config = dict(
    num_hidden_layers=9,
    hidden_size=64,
    num_attention_heads=2,
    num_key_value_heads=2,
    head_dim=32,
    intermediate_size=192,
    vocab_size=3300,
    hidden_act='geglu',
    norm='layernorm',
    norm_place='pre',
    norm_eps=1e-05,
    positions='rope',
    rope_theta=10000.0,
    rope_fraction=1.0,
    qk_norm=False,
    attn_scale=0.177,
    bias='none',
    tie_word_embeddings=True,
    parallel_block=False,
    init='trunc',
    init_std_qkv=0.0544,
    init_std_o=0.0,
    init_std_up=0.0544,
    init_std_down=0.0,
    optimizer='muon',
    learning_rate=0.0102,
    lr_mult_o=4.0,
    beta1=0.95,
    lr_head=0.0113,
    max_grad_norm=1.0,
    warmup_steps=200,
    schedule='wsd',
    decay_fraction=0.277,
    decay_shape='linear',
    final_lr_fraction=0.0,
    batch_tokens=16384,
    max_seq_len=512,
    doc_mask=False,
    train_tokens=109300000,
    max_steps=6672,
    dataset='wikipedia_en',
)
Each number is 500 + 40 x the weight over its row's rms, rounded and kept within 0 to 999. Layers, rows and columns count from 0. Numbers have three digits each. The size before them is the row's rms in percent of the matrix's.

# layer 6 MLP gate, 192x64, rms 0.399, rows 69-140, columns 0-63
104:513522545477505480529560511528484520419514495510467466518525480508600511539579531478498488491474431475532451525401490493487531541470373528530547476475431496485488492503465502570505474536471558
104:482510490515541496477515486562497481503533525530509527548472452542530505508521528504463491498497492396574424535526412474494461403538384521462513520527537601512442483477495480514486487495527538
105:551452569485459528502487516528489530522522449516491474472537463436443538479498555560465507594556520472520493432455487462444517445538499534470490457433535543546539545557494489511409516524497447
105:472479501480527456543476554478508464500489573473541483473525409462509554521522530524486567526514603505509447500526485470504558472463446506501455544517555491516477517527423577399457490516439489
040:534463478494452469471522460530528494525455478485523547508571520497511506524463425488498538532484530521434589516527488461513483554543562452496492597445551489455523465384466512545527551473458505
103:461497572499496450581518440471481573445519460466510500495458495461421584508446516541543430519475493494500496487493492406546518583517471532470495549568551452523536503442515475512511524503506498
120:500528508445487478545484500533527577529455524391416473487526526554487530482447501530483536561599502525442520442522492505560501477500550567496475416499466446517533506456505481505474508441509475
095:474536540533565546514432497517507462536486521506473512504459552532486493575423441467501535520501480556472504454426499552479539601482498502444452589514530483463481484472492516556465425534459475
096:488507535492505521449431442507561518509537560466508505557489556434481445496480450495550503480505547433463502535503543545484448537518464449496595471513461435585465497501565493567489493520444470
101:553373494546506541482488455455516494494569538610469520494473506465479475541494521533563457501530521509456434559461520494498487511481512590519515501440482516443411475496496486460492534513500535
115:499509539473488512507511442549464559525443488534564497518452476501446474483493445497504496543486574511454601498519434498583498385506488576520531438527440465482474498483482493480534487524543548
098:429571534537454499563508498467530584523529517525463513511486498494490511527438528588551452489503502505420493558413497508515497469474541521457436458484472471525417509531532478468578502496441491
098:445535517525534450476499481490458488503539490559484551547553528500478454504518444481487472442544566529555449570538453567497481449446444493514507489522518511459477468574435482442559541486553427
105:509529529490537468566537466491446476485462558470549499555545490584562557519468526493483486556422558482463439538493485444473511531447443474479504569520532513515477437499451474539446469492462566
112:476441518526531457512563513538483503528475536428469443536482493512584547484541545493461438441524491550497492447513473413458475544491495566505557485565518434546502464465468460514557546452523534
082:568451464479545454549556499485504455574422500524513486472471509508452450494501521497555463536475493390473477534550475576565518508547446499432513563502547501485580484487472497483492483466504542
115:497539531512612473493544499479497493452479561528565537478470503526487475571451478498491455544452533531446508447441428521527513415487497519522524492577474513502427473470493470502529482462535593
100:574514538537487431435490516462442496482443574554543477539542523495506511478515562507483462528476436569499476495522450496475540485456502519455492552594496458451502499541494523484480513529514380
107:452473487496501531372438495467504487561533567462506477481466478542517484489489546470486469524513522582458471519521441460527504448554465581508501481529505452443490463549572508554537537557470503
083:526478465482516520484512552403537482503534465491566526467562537552538508421512471395496461542503482497468460457523453521538479562514522561548480465537511470494403497472514469521501593493505480
060:551526497583504552431460492530514563428456521496488574456531528521479515475535517432488484420437444438523510482513457452474528570494560463534474500499505527431512587525528491526507510489536487
110:517497546495527472532507468421497554555478503545484496459509425484528556541487493494553468508538480542501445492475554526454445481476415584488522550471525516474438466467567515417586510526467491
123:479523451468554483530559493511597533410512450520432521466481490422505535556443485502569488469515429520501506462496557443471450481561503536472443521534480541467544507536506469519501518500499576
084:555431554546553499530518478533485595481522518500484470460454533498554501486464466463503526458525518555510521443440444505512521479490540493589545460566397493429439508485490514504509456517455478
096:530466544464484492497481483477486594485495546478518475589475493533538519461506526493535501486499528501531468488461411465503551502471408519541525453522444466500587433477514508517454574507601466
010:495480541511492497477500562474543471477428563459444497523476560597494519446475561561484544498549538494496442529503549460499498524480405493518503479508514513444488502539446556474558464543595502
083:449530471491512469466480522523572423553483416552546523473550541539505502464550471488447482493558490509541516491452484566522544495571490521536437532492580510497474435493461413461510489448535517
106:529464484497468548489476484499515547442462548526437559441432487451513507554573530529481537525498475419518498451534513503442483443556507537503458490478495534538430463537463515495493560538612505
104:468439562510535522520488460472506538459535491545495518544472516467520491534513518518475521485447512485390467427484544431505536504552488442501497479603474484410530423565488530506512542515552537
103:521453479414510475525471485496532565483479534492516537492485479429525534574468432518521537553545517505526475500465399468480493570522540537482487470475456555508481460557547505386493456514519546
100:492517505518481518493473513405520590568501537476506524518459429543495556464474421507547549524561509461470481444449486523436514478520477565550513473511470525495456482474483435492607476540489523
091:502535555491483498496485468498557545479431537407554492491425492492474560478441476462459502515511514486467599492522547518470491502509576496558478511522524469465468488456515440610517578468505488
088:532532495452469636503467502519541465483476449408521411467492501517535487495494466491556505563480499550478476545467485520504535478502444506498486517544515575474469493435491498503550438535591519
100:515523523494469511486503493457501485475447522463497458535472517542453469540534482478412503449484532448491513441518461572439520502445483486536514573583495572490420473479567453535539562558549536
102:428505507446544527465573517456478453503462518516512411525472479479542536542505435485415563517476592532521549509489492441495514474480505501546448457506513429474492477579514511531538535512573502
102:442509485476542460482440496442559594446497545479526490517479557457453515490475511519479458501444473487550530549528465506467510532520482506541516517616530443439465542445504559494487490544445564
093:474550446501532498427526421508465494449521483541427505524538508442452506489429505490516521480441495552463498556565548493578505508554543456531459499573475458543448457455495526531502535568500523
111:547523507465545491544500442488494519480479551501430434463564487545525478497496437519472464517548461543486410484440440412535537519516512564461557527537434515499525501550508530532491471550468570
068:454518544435546418504566503558486427460545554494495509447553473489481519523511562506445477558451535434482486553502551425501560483450495498556469507486504495458549509522458528541462517446538466
093:481541432518534509452554501523511472530532520429540610516500471460508456472557465505450537513504493502442483480484464521483467495556481498549432478554466483581564532496502436478562509510534410
094:545538475442559515471487519583529488458487429496471483500487447509489521579496546454555530552469421498490510465450452498560521528495521458514521508495498459496561484440541452515565415542572507
089:511534538415544566463535515450517485478519476474549463424526473520471499439515512459558499471478459483425514454500498401508538468463542468530470576508493506450532501475556550550538516552528566
018:463492490515538467415526521552480465428499527469464468540604477492490480508463557468476522503516493461544549505479483535613470467543492458448579535515468518468445522513459475507517548478518585
113:471493467537567491501504570471485572457477519519520459435484492524460499445499516441514469486478415444421491510484512481543434555457478509495575528538526512521554473499495545446563536564494583
045:534461420590469461541522538547491494561501427425410543479472528485460503494428498608470474524507526565541462497505510509526490497515546493598466471505497498527460508512495464531527484485500508
107:502497429533520499520478454531398428479585507513524533489495429520505558462555521474514459483521512475499525473502575494502501505616538454526492500499526482394428516499527490560526489474473507
105:493525487411407450519483526481485514480498514520462488499510535595526504485514496495515535523533460490520508525544516537345565529516521456498527498538559484482515433525463547422494488496453537
125:480450503429552488502539566467490512445520434495450539465460528434575486454502536522545539486532505545493452455518456581573499502499460582542480486482428524460494438552506535492496467517522534
071:519498485562546514609467461541510427422494482482501480545487495463476562552542461460504514599503476467508517474534506465501535503475597432493479491446470472434535520497423532539493519515511504
101:487445412538487577478501560501439520508442487490449542512532523514453411553475521512532445506528500522525503529544489502509460505501539574495463449467495562515476567478518476411581443516493516
140:525597503389544455475567534516562488488498498585454497572519446491488483538495533498550466476463422514461562464506493497480483492465516509472461460445508468572495509503493579452503505511484536
011:488471504500514487534562578537602513502500506513564461517455458460495459481527489466481501575497559497508507455495383501570568544480521447467530565484481535481539491506523574444493520525462492
120:485582493394499471552519539501510540470523453454462444528570464567507515615425496500551498508500534494491504435456480431488470477485542493454515494459491515535486497540531576467499498516529524
100:549476489523440511419489557508583489577512517477484542525435537467487470446518540534500477485460492566512470496533479430487518572511478540537421546503469485454586483527480536462426482458509523
087:539487531524523501524490552376456477509490532575495508514447512497449551580469540458506536471498483499473400497499572511460482489506470489472429444546518518484508541533549582510453498472484550
119:388494484567512439479520556536520493570487496490409485530511518539444488492487514514533501554481496480533541485481545492497424500445473510473476517548502500518581407426474459509495515537514576
096:541467521506555490569521471532541526402536541466460566577466516566505495500534488525425482527595437438444478468465445526448501492534505504522466530508490408489497535485507462475517509486477507
116:503502521475555490497533551475538438469520588543456495500513537508475504483349534539513507434459456477534551510497539425514490476503537509499496460432476513538496527478499552471503439585517466
098:440528523503500532441567470512526576558542463505467482483466498560531510491538513480404411490503455561520524499461545522538496514478549560490459454477408457499452460485555526532469549531478523
100:461557560507565495458517444507482523529440535429494472498491572558492459495449487475538499506571526453426527507494507439468475489569500470420542509597473482484585479530463511489475526524504483
116:470394544510481501480447516465528483500481526532468458492441482472484429513511563545546532555505532544501535502526502445519493529556507565479480495528469518467421494466399542544449513473591536
093:513429499447496520492515500544517516490516527442511456515473461445609541549474478436429465524452506492510500577511537465536499490421476516501495547574542461496552497532405566519462507502538509
089:555637491445496522465483440510521507535505470453517528526533496480482480535508470571521464505451495467508491539461504516512525521456473455563545430537460499485466518439554527509403488454564549
097:518532478455565470524461470507462543496481527504451490465520567516510499461589574462513425481427548522437512505537510464511457549561476539428447478512456490548554503481461529459505525474494588
092:461539484454521526510567475545482525549520526478414501414450504513503432560484545512509433472534385495524467469498488514481495466459564542518489425541493557556491481550506557502553521513483498
118:588513536528476501604548482476521509443428543483568470498529494485478463489530531517528493525465486510548489546533469468536451497565428534420496495502480539463450444469452486417458549520526507
107:429516487497555517572487476506481516530485457479512467567452575483503481475446492549580487534536534555522436538528479530505402487497537487491479511481430487573419507534470468575450473473498487
090:467519500527631535477458525547450521461527559457539481506542520463498446436471536465559482499498500407523493494510546599486483521539477497476498522437467478452469493509541535507467516549427503
101:518585447473519505433571504512477544479436525521486503499486487516522524584462486515467499443468479533462532476484461534492473485456589463471469468550531467457440508481611558560525529509458538
117:569451536409551539586529505490548417526460462447509457455527533493519506468482530464496473529455486506497514455460505508492527554453539551479506512518523452574478544586518424460520463476480510
130:458506471444492544466450529447466524515557530506500524534464531594506497475438445524426482503447491523534416484505523464531479465513452535514517496558523516536553462547522567377525524503504521
099:477473553449418472461476483527549542525521497456514546410513520495497477508476428522482492513499561524518533508557454477513568550538510523513522495477459445508486649452432488473522487527507480
# layer 6 MLP up, 192x64, rms 0.395, rows 69-139, columns 0-63
084:525592544438409486470547462583522582456528458525472504543553492463481471504492511507546535502551504515502495541445487501493476500495526447447471458441484501420533492557476488545499458580512476
084:535524454452431480560550542508527534493457442539475475509562495501453494500502494475501524518474547603458515454454489540540514587429581513532514461486475468453496527460532543457424516461476524
109:455454534560428515492464533481455521566505463510477471444479450494555498487514470503490553426474521517566582513426475542502465461484464532526467490467541459494519496479496520464602580563511534
115:464517445509513499569463442470461557585520485515485478522464483499533526438433483422557459512519404495477540452434468561527456530543497529491513538474451505542534527482560490549559524475529499
047:523561521458471528484429508547547490531509490483487538526495485476418438502515490464556426505493551558554608523477565450552496492430497534475522527560494468495473474511513505429443488536500439
095:533538475553423512554517530522480522519475486504436520523445573498518414524526496471427525523517517567504478594441494510486475628491536483472432507463480507469488498530518499442482461460522493
116:468458459498464493606452498479530529530452547501517506595515522453536475523474497480537511561456532445534452572467479500498457438547483462501528519563563494522482490497565437509472512434433521
101:511519482523515522486485479568476460519546496538379558451491582475473536567514511477498454515430464479539521414518517415520528511459487452474524523567425504461485538480535482534514485551527512
089:416475487484494484448439478528644486535480487542550534561529560554549481483472448501445480517495501464462524527448423563505552472497501493486500514486493492561483489555518461522500473548475448
115:531509532513476537507506507515507527500475504426478498511514523476475527468510456534440580486463486590568533517461497557485626457478504485405400517523542498481505511493507513417449485542491486
111:477488467468464551539473568523501435435440517502503413516521507424503453544482567513419503434493500540568527492504545496539490519500496484564452448477567520445497541537515430525547534500516513
116:470494572463582496496449465556487521402551512491472451512502525443651474505543476490553523481542535440436460514552472519492513493494506501546480521508489486524516506540470502514483449450486454
091:534493453464473515501533482466583480489459454481523531499532520446573461453537497485564488449493501490474566493466463563570474520535552468517460503478458484543419549462549520568475549543420460
108:505502449531553483496524516555503533487529477551482491494462467518499468460471506487526499492556450519501539467439476545573493458542477533489434426409474450568548556457478536504555557573508418
091:604525504486463516474465517514463498432512510516508510463558512486474488488519500515543520535479424503556504501456521457530561400477481493534547432404458466513513605504534502466500575472520494
094:506466433544508558550442508482518490493495474535507522439489458513517527513511558445519499499557493426533480473542516454596509535434487526479485566559598515515423511490446485502462453455550462
110:521540488511566498517585494489406522426458502496513534541450505542477487484491420516511471533432473490481518439545429480582477487533459457553540479548471520528442479494487531507523528494550585
097:487514511517464483497479562437502520492542492483465522511555487526486471467497481498494581466562524507440475528575415449497491587527408435499530468499579505502498488571456524413504551471518495
100:530479528555473505529502402580474438489433509491551485527499494561546489533576452439529536448529528496454526483523441426467453504523432478543518520490515456531502515505487499480580511528553444
091:508473536500538506483528463401521506526499452506536494437467477483520468459573538444572506484531565522435498470489550512490480528543455497478505543543488518529472507616435468461553503448505418
065:517493519654478504526504520527552527444518489507446564477516452485447440524536527452505470444453539486456487481512435470508545528530536468525440503471469546446558541540533473506500433521489515
103:418478518489521450533520507530527450479512518548591456518523483518517514497496403465504445454469491466452542567489491499481509485477578525510506482560477439538521606540494513489468514513526396
125:453447515516435489494471505384475428533539487525546498515535538462470509465544450522392553557472519486551502556524463489528508538487518499552509575569472508483456535500493463498513541497458442
078:485479487543517460496443589475498462547502440519500562510489568522489462551509510423473526510549556504526514563447494460483488436565442455561453518545508498524450500450539502460409520466521532
097:463479502387488538528547519472445522488544498504445470476519524494492570444629478509526468477581516458496530536508507491481529558519480429460504446529517501523564538493446463515490476503511429
009:546503411458508512543446477502478526537509480543434501480529497507459481498508471483521501485448400521430495546495500560584482497527503490563472516434466484525485505497473432556458547453405440
112:438489500487523509491514480482507485408484509451509409518551486546520516596389547453492452506493473526474464575459523471506521466560548531486488486467478542485592510484552479486499558515542514
099:491538468533495497433533476605473414542521477495505510470578468494494439494432502491482437476441509610506513519522470466524470516504507519526515532549536530522558483436541472495422528534523452
105:535541524432557529443515518544496510490509543470484535525500508448534490480449456512490487507544487533514554576564449497437486478554509486511445439457489534522498585434536560491457454506497388
092:497471520526540504455454521414466528454464469452528524535557492396565462480573525478461534579535417517514482478527500533438519474512475501520556546476480489441477510494506481513531561538554448
097:499489492568475499493519507519498482494508523546482581480537497468411527527470515441467442499435469486442554511517588463441481470550528434517506582447564484491474517519587525520495515542466436
102:513486518442529462495489568532476481487501549538551490554518544522517520503568540498482462539431471492555405534424529436545483585489462535548506449432439484461496518474462531491479477559514459
106:470525506451491501571505455503552510498508517571480493450501505536422567526511415445535550511548478379468520461470526485557537573514521473508505467489547501500500433576466467480462471473523502
087:465516530503471571484545458460524463523473570574526531486520490431559475523466499499439491502523451565487458480414480501522443529511476470527545465598491568526463547504525558498519437476446483
103:460523471449404463573495517513580549490512559517444428533507523503535521475484514476532474493507506484450488436499522573488538495484432479494520526533569584538551496454455468433538493463468530
097:470463540499460493567428471456505555531434532513545512525510492565510484482537448461509476470548513548548474449529556481496547505455505486396520590526471485507544451486488439518487481443584505
091:511498517443531481526529486524463542464496471553417488409559567502509502529539473557473489485423449448512536526542488527419535484492456503476504482430527512535488498469620448507531492498541535
094:492575476539454500484534533493489453533479446558516519465437486490482508499537517438542531550491511418486544585547497558460510522456487460517485541518560565526429437482442483436508512478527429
060:460507534509531396513572478603490496528547529512524515401491495477505488510518500533489387530465454463471522612517504494485537531494452495546511512511471505497546489497547474463439488467498543
099:475447494475560523535546443538435539541478496496476549506484431453458501605524449436452481513490474515499469515464518485483516504518461523430493516492419554493518535512459553560525576569494546
100:546462488525448606506478527505440468493487488488503502465557516575500482508474585471454527451484488426453475522490541555529539539558503463479561459458488418519547564513561516517469462474472475
085:461475479465505506472494481506454472487587503453461481518538568491557446466543492492524509538545411536518575551534460573507505475451480520494517460443503456530515557466583519448490449488424543
019:448506431458490502431488533529543544503520444553444408530557568542510429529505518488471517571482498503500516516495576658455494489488452490507483533511487519496496519500475470483479512491505492
107:456521509522533434599440504526473546536497497513544491401465462457423553483469475546507467462520497509524523504485507541502478565402557483442513500455544520516545520474528517452524483546447546
043:510510471498481456556535478511484549501529465492464456452431428512536525608459490479481510560466484601489433498468507451573532584517507492490468449429465546519483520536494500555471514500534524
116:490533475459502539518553432516512463484558539540491485513477442532508526436527513532527478514475501539437475457444505463484479476553569561415575490458555466419438516568532487496494510549461548
096:466492495473597447500493424543496488452509577537512442442529472547488447558488499509498500496543573533444525512494484432552540552436498517480490519454484458449526562517491499545418478523550483
113:534459489499519559444458463447460511462469475474500487481572530492475485543502543466552488510554488511436550463506480507461556501502544484443507519511438562530590594515517448418445507536549465
077:512518545478488494506487529511462599522521487499573524462453488520438531512498446517514447508468507451460510539456594481502523485598520512546539485467445547519514472446548453414436502429499512
105:439500463475470495446483511605438534540498577542425499479489523545502518534510505532494517485501510490530516495416453447542552428478519439458529480511479513481508428474482578559496566538511542
123:470405518647476531505429457521448534521469472430522528472467495488527477500489513509413531510548552492523497569522515507545532500520497472505514482510466528428539501440541488545510451512476457
010:561426492513485533439456520563526499461499529472573437474449510523508479547497581480541438601508501483468444467510478477498498478530480447473534516500468518393543463492492548516516488555513441
118:513524517394582450481553516540523490548473500557462510502503564493454541493463458564573440550445488518472466451432476463462508444485535517475433533465531511503523514512525573451508510533532512
112:557470448496518524514470460525571559512442512480500459556416524463446455510474516487500480488469432482531491562523492421578499512624509535531520515542445499455516510462483500498480465549476551
084:470532571482488523508536482380532502513550596531521482479466528425539474539553493437453542497575484454487469499454518509438530502506535467485444544465481553492543459542490511495474440495533539
109:502502470546466457542497503459496477530497552517533412597564573472490446503456546488530448437478511449497596505564470398470474526481477476510525519496540506523543538468538459491454500497526485
095:522504538509530470555534432506428475488507482489480563540452519525486508570589444571508507512566457475508505486497506479495589511589468551535519456479471493536441469458486471457470506446453438
129:497442565537449508517454436465470515498510457443448540513551451472450583473519487576480496551479495467485492552517474570507495564522541502490503524549492611505484512464488578490501480463446456
102:548459509525459523540484497458531543471469499638483506444557476475478496546502501472489442538500512509446504462481536461449533493466543508519567507538535548404521528446510448522553429449497513
092:524506499452485566504525505523426483495470446524521576507513485475506504523544504529470484530487516529501439538401579527500496467580532494438470475483486490522534622452510496452473443432497554
114:495540496613486462520495474529431515479455471451527420533488519550482597521568522429551476539491526484450497516525519455481544530461467484433497528486452500587486547442494487496490498553481504
099:490565475532497525488504500451444483532486415449394480434513457575525529508471501430543531482555498461466536494512535493534506518456522501489519542469513422534496500480540495596596483514526498
093:517556498451561508467460495441421419530560522507449519448490478479511512549507534425537504493519514442495445507568543394509456482481542506521505449560528446525539555489507495512529530485506563
095:475534499542495534465479449470405497528472526484509422425505436478600539509529491480465527509513529467439509511456495504479530482526502483452614524562461515549503499538456551543569521487463475
097:536519438519472470480483575423499519496492517487558535532492537493540485437460526458531461578455549466480508543571546508496479570436502507516497476522458433579425452542471473532472518549454484
110:475498442466512520411450507467465596517508496485507564538479528521468558416404497495508538464488554534533486498486463481555579514556474517398497533466482552552537482501481499523486470494512513
112:512492548525499516522561516427502555529412405485575489455511445493509550503537452513457471522426496504530457497437548536544514443455528484525509492538502417537543506496523478436530533540468538
090:496467501471521544507583547549506576442504512512509472472514513485451524527477443446455497541519478472519468479466552492441445518467531450427551529568581503494578474436541524523454538467541457
099:504560491478520516472564491469545459474488514509500462492481475599453519588493433524458458451447505566442599498434486520510486481519494483457500451515549470457488510494554556541472556472513563
114:467510446571503492556491643548457507565521509515437501471463513463545548520426505544457501474563527498531527524457494440505466471539426451548488522489532497455498541500488483506447480505522456
114:526505475473421492478512499501515476531543478435448449436533507581481545441490496554536592492528462447493570489434525443417478511486525483479523489505555539536582474492571525477491485535500494
# layer 6 MLP down (transposed), 192x64, rms 0.123, rows 69-139, columns 0-63
125:461497499438517478526499572494461540480522574520476568538552554551471516542510445568523477545426484500473543476450513496507468500543483557466490478455435487522471503476495526504358476476508541
082:466489579441521522481517530467538567484464525532464534534494483465506480456537537547525565534392490564445480526468471461482450538458511571523516482487494534540517445537514433491421546453464498
126:454494516512446494479469500467480511509473561473488474479527474532527528483460549420506524556434457471458480547525546519507505474518456460572602580568501407493470534523430497528533497566501473
116:459459489484557503493508582519543501511478477523420503446456444464509492515535470488543521517498520558557513493418539467420517500465523526500439426445503592508494481568542506520575537457467509
047:489517456514550457520564457470405520423522517510558488486577477494488573511563423475516492502517445465513488495491497527472513508636522477473514478478412528521507492467495562491518470489490541
102:593511466499531495527495558529542429528481528494528534500501531491546348478453505480443500483583479486489517506491482536568488486473557465521497530487488499538395511530455465494483457535475477
107:519487537500466526431523508479506536482500431475457426441547553539542480436544485498505507562506525521472448530545462496446486478523512520447535433446495580557484471584505481559547567456486486
096:498484488512438469455450494514470507430510493465551486471434487566511513572470538552483525524470583503478514533518522554431547500471507479524580550472420499480498523463531443610451523489480514
085:474413543589444502551501506503437496461458554513493435524509492540529540529495562581472467442482509537567545510511548552489475501458460449465466470461517488518538525426527509518525495427460514
129:485547522479516453477536541479502449449474449469540526464560496496505507449509428523477558561444481543519520438535505630449452524504542499426529504578511533491494554473519443453474498495492527
124:486513447432528561555515501452502466522488511416496526496518526506406520490536508499459505428436569495526528486524530529544483487502546514506429477470536603474488554496566449420506511542488468
125:502446575546481486512463482531526499419544547545468564557539555448516486522549428605519504465520490468547512534453499554495502539472491489499514442465432504433490505458522464485423503488526469
071:550501518406548514528516499547545525484428517511456503528489490487525541497484545510467570557477427517471476411467460440498471495469488601473531492506464528507518579526564445468472464537452519
116:484482455490523545530440472468517515480461511606485546543451544481429491447502562491617479509520524442489498551463439476517571508496521500493516440437447489492513540528476528551492480519530432
117:535507489558526538498470513518462485526489447468460505491552533530427426537582549511500497578476468536509434557537524490520450567519478482507416448486510553495529561507471471448508485459411469
089:496526482452418477494502468543483493458536536514431504566478546503440520511517463534571445521561454542518457485563528570511441458505513490490469495496495553499548458461568536405550467526448517
114:532486496487500513448438574418501545437542567492489468435512512472541532457531467468488460514531463545564524448478508487554508397541552469437486522559508515507504478472455553537469544464540527
072:586471577452554493559478435482434486499482522524495409570532482502479530527448568460495473496527510562523488565510530495491523464489547523509457507477522457492508488447538504547470412521423482
112:538523553462487495627517565526489486466564477491517522453467525516485555526566465541483544511488436539533483470426516489475501467485502519426453411511490501543526485424511474438537506543491460
067:562470492393578475481473527490467478479497581473523462485516497548450465568398578481528437469483456530563485492516482498543435499493550480481539536499486499484494501474566504549468499524498554
076:570487517400498455517516502485510574501466557450470463547538500474587532528502481505511562536496497508566501418496517436453555469478490472456509476438535481414476498492516527496536493461582515
114:482492504486469486557461583603456467460453496554552499498437459428466525455451476488464573532513532471465452495534492420491571529504530492502457534529522484539488547580514474532486527478472535
121:455543520568527533573459479526489494532467515539535492500440521459562424496434473507419522515519549516514515541482478540536549424465424500486582469525487498518430487473476508545476512488414529
081:444524483540457566463536501465573468514427536496411482489495466521527521565459482533481544514437525541484504541598528510487475488491551470433473461501461559476506506456570463498541506488430543
092:483503477539453531505493454573466475543485491561501473522624473542517495519505539540424514488469478526526462519488532458547467499488458482487579467472509426546520565442533489496500444546416455
007:539455447435520521592499476537574539476447469495495527549448499440490478505467475539502584561489499540466488571461515479484517510502505542535450411503530446530437436512543535502501532456465524
058:533539495546522494483530516516577537568510450520496580455381465509502462422576483528531513478461493461488501440509483528541515474457430522569480494566526501508445460535454468467487531535501502
113:484546516492480498451555442452496492500511552478562508463540479533515504393456521523398514478508529486529495533529512516498470504449554474425553549516511542507527436508514450483458605555496451
090:400531453484500546489539469535570448518471483457472543529467501523494529512535516547520514546432431524548503433499483531539496522435444528409577510438506480533538556477551482475465484519526482
098:472508514510424492520486531490476538453559517490501468449440478551556495479474578511475564498500532481473434570477461495490485581498436481520627496549490518538545473424494429500509502512478514
116:514549471570526566413511414499501469486467441475565454485485559540476486571507530474497567513482494490414525478512479547571483528507459498507536474456569442445535488541531538519476455492481486
095:504538508446523489527458541551517471552484454511571536500538498547414541527529479545415568512509496485543485447463535545505503482463463555568486491476510464447402482489546435485517431526469515
090:538510476507456535549482498463530550460536532426498512476505489456580463457509495560443468536478497553546462487528487476527496501484476507449625514483484580530542555473527438460468477513476409
103:553537470558493515525468510498467563534470417438497503518496509522515515505473513491536531524495511547529529559493511516531477401537465520503446420524536390428558434542511546466508445480485461
104:516526495500490490489435504502594538561441493540490522531469541580428462512504540459593462458453454430440505512545537555544474498492488493515515509496529514484456450461499547417537508475447539
105:427511541510472507523459522443498535406517544511455551444476532551491477515609500473500435499491474561558543467512530474435572461486505493509504546466495558476535527426492491525429530476512490
075:492458519471478519485494542474596536588456540503575538536448502574515509473526432542479449505504549492525522493487491520472442522432504508421492498506494504447441440583492527462515557459461479
107:494565445483529523474482491484583450487526420490459508474400510483537541490524535450476628462491520482490527498487512503498537436444476608521529538489520451471541502532486467528516520526489470
075:487515502507532401540556500551506495485544494571502465504424471475550471442520413487468478587452513478536496493519578507579528465492480522447461498581517525528474497468462515542462440474523510
090:514494401505488464466487537515550469555453556492506559538549575458520439455475449495544417496568502517485505492486498528477374506519548485527516508504473519554490524552487501477565499451481463
111:452475535489506433517586472467557531432504581493501509538459538533514455496545493527531424476482516560462524522559568469492463481493531522483437471530506584492438516482455433501465564457482492
093:522521428488458462508471466473484542542448511490541477529470502545496534511534480509465510450509583503471511589486577553484480528502498566557481450519547445537473417511424498425539441553483488
019:477524520519497441477519494523518421493454494555526495542500550472446492501558518489489547512409503527536422478495434468443505557502546522470480473501568481495467530546529539445493484562417601
122:582473492565505447438508548468478502494468579515502478426464510480523442473446488562537504521536475444480542486527495477553478533535430505474541441528484477483531492528464445590506526482530592
051:483469462446449430530507594510542432460513515499469544480453549479557501456471490567471484446565495509550527452553510497512514489477512510575488469518572520524436480541524470524509452425475564
086:574465513521485465449443472530466469523569452461579454485575509505518523522513483447482449478552496471546486491495513545531502516549511412557425523533504427495495454505487542545572464465548472
098:507548522472406450514542542477495504492534417549553476516531488555487558460503463476550488496478450508528433526542501573424510486519457449497538516607512487466482444487507541457524527535442486
111:512564478534503528428512471504511473572506424530511548558553474475509497509510457513496540456520480477515468510451449550523516539440552474421446449481542504551508512497587476455571425534458467
082:573495532487566523530509505519555459517497515518529437491586530459485450574496526477505492447485517448419538520482529524532516396462539480502436436445563427468493488491512550542484462482514515
126:538456481484561469519501517487511488474558420443521473512507601488526481472540576503489458504491530518496405565525567466514456501512511556476463480473464518569492549528501470387518526470494465
115:447466494601479569479448512513505543509471543484479535485413512502538449474528581512490485520532507454480501560537472452494519474422476562492605497466452541514487498517454430506485539548473487
009:586460543558451457509565509542434538569469496483537459478439473490497446458535480511409472535483504495531496464497499488458613521500495419502538578497521498509518461476514556516483529501459506
079:594524506458493431487520510485436513505494505493500436449602505447486519525393469503522471458540522539519469473464519462483479471509552407465513482502530515483538478557561566531553520489505545
122:462426484525466507405478461533565562511512554481536498531502544508530515475502527528548458422519536528485510479454527530458509508485472455491517530462373477460448518527540544512517473458575556
089:418470514554562465481534503493516486542495544512459472528495493478449565504528454547525467473611553457591504431484527512495456511539519487499439542489456562521471464496463446476540466429495529
121:520566501526580473490514393479528515473530499491597505495563455470455493596540451516528461480459463459433495474469423509576529516510458502497488505453514439495518513515456529488531506536549499
096:456520460431423515473470536487461542484504604545561453500495491537472502448468495571465435475517509509552502479516475545502471533527535414514506499504506475483589447480509539534500427547509567
115:465469508472514469478525430417491546497477470502563526591479467538467527502512492507437498505466509571491489522584567460460503534546468585525439460519508560457458453510500516430478569521497512
122:543466441449443495592496510497540514467433525488548575470482509510461537422540486537472485539454514510487503542536504562477471485503522527457536477552508611490499496483553543448455438474441482
097:572437491602473495415484506506486547512476447570477486535477497528498462463495477522500547547511495466427541493472468540444453511448477575579513535534454544409499521512523486516541505499465513
121:525546472560523507488547489582564459494508530540469534537493492566515523484528518504487528516518503494456450480456515522544497536489457485471458418475505458593513532467507427431562415461442440
103:459542515582552548503498558453436446510448502528462524472487525547468476478487521544511522502556437567532497498495444476487511495530513520483531430471395520502429527471590509418506484507499533
071:411461488558490448540501518500522551529467490509524511527396462506468494455561511541450520509477533514502498498540482519534523535509460641551459547487476490518443466546496441439496531521450482
117:572547418504544486480522522577532526596468449556508445422455530514537503511483523512528500447455527430447515503493470484541458569500470470448466540494516490495456492546456545519531467457488552
105:487509550462555509505531433438424532534510523478449485462449439505453564498586564493549497516478423506510486462567501468510493462528477577556500495563530453482485541542469465543484487503530443
127:479494447473455552461536479534505488470529517554547515539505580487534523449463465470521505401522517518463500505508425525602480516484449458466583480560449514511477562497500490579486480461511445
116:583443508561561512552468423453491569542479486506583529459474448492506577517473524445486528525524503534524521428490530468499507479538456505516492503472474508436517504439558482404476472483540521
072:511518508506504450529533508465519516542438508532498583507455479470561497481500465572436560528483501527471526447455415501545537489503402587534552503517473478499416517540443458518454548514495501
101:520547475499433478471454497557562504479557534507478418442515479443470545562477451562525523430538581513540518481487488502514481507544507450481454480435470507454499469482453563507566529495557557
119:547457576458425535533447406486492561483489467464498494516548533529493496488584516497510553573454514526479437551455465559434575450503521480500552489491457490515506419474531496492504515508505512
124:456552473485467478532490500541550479481416505498507496519533508451475449496548491597482533519508494541503524560484476561466501571457468416435573469523471555453500553494528455587485448503474473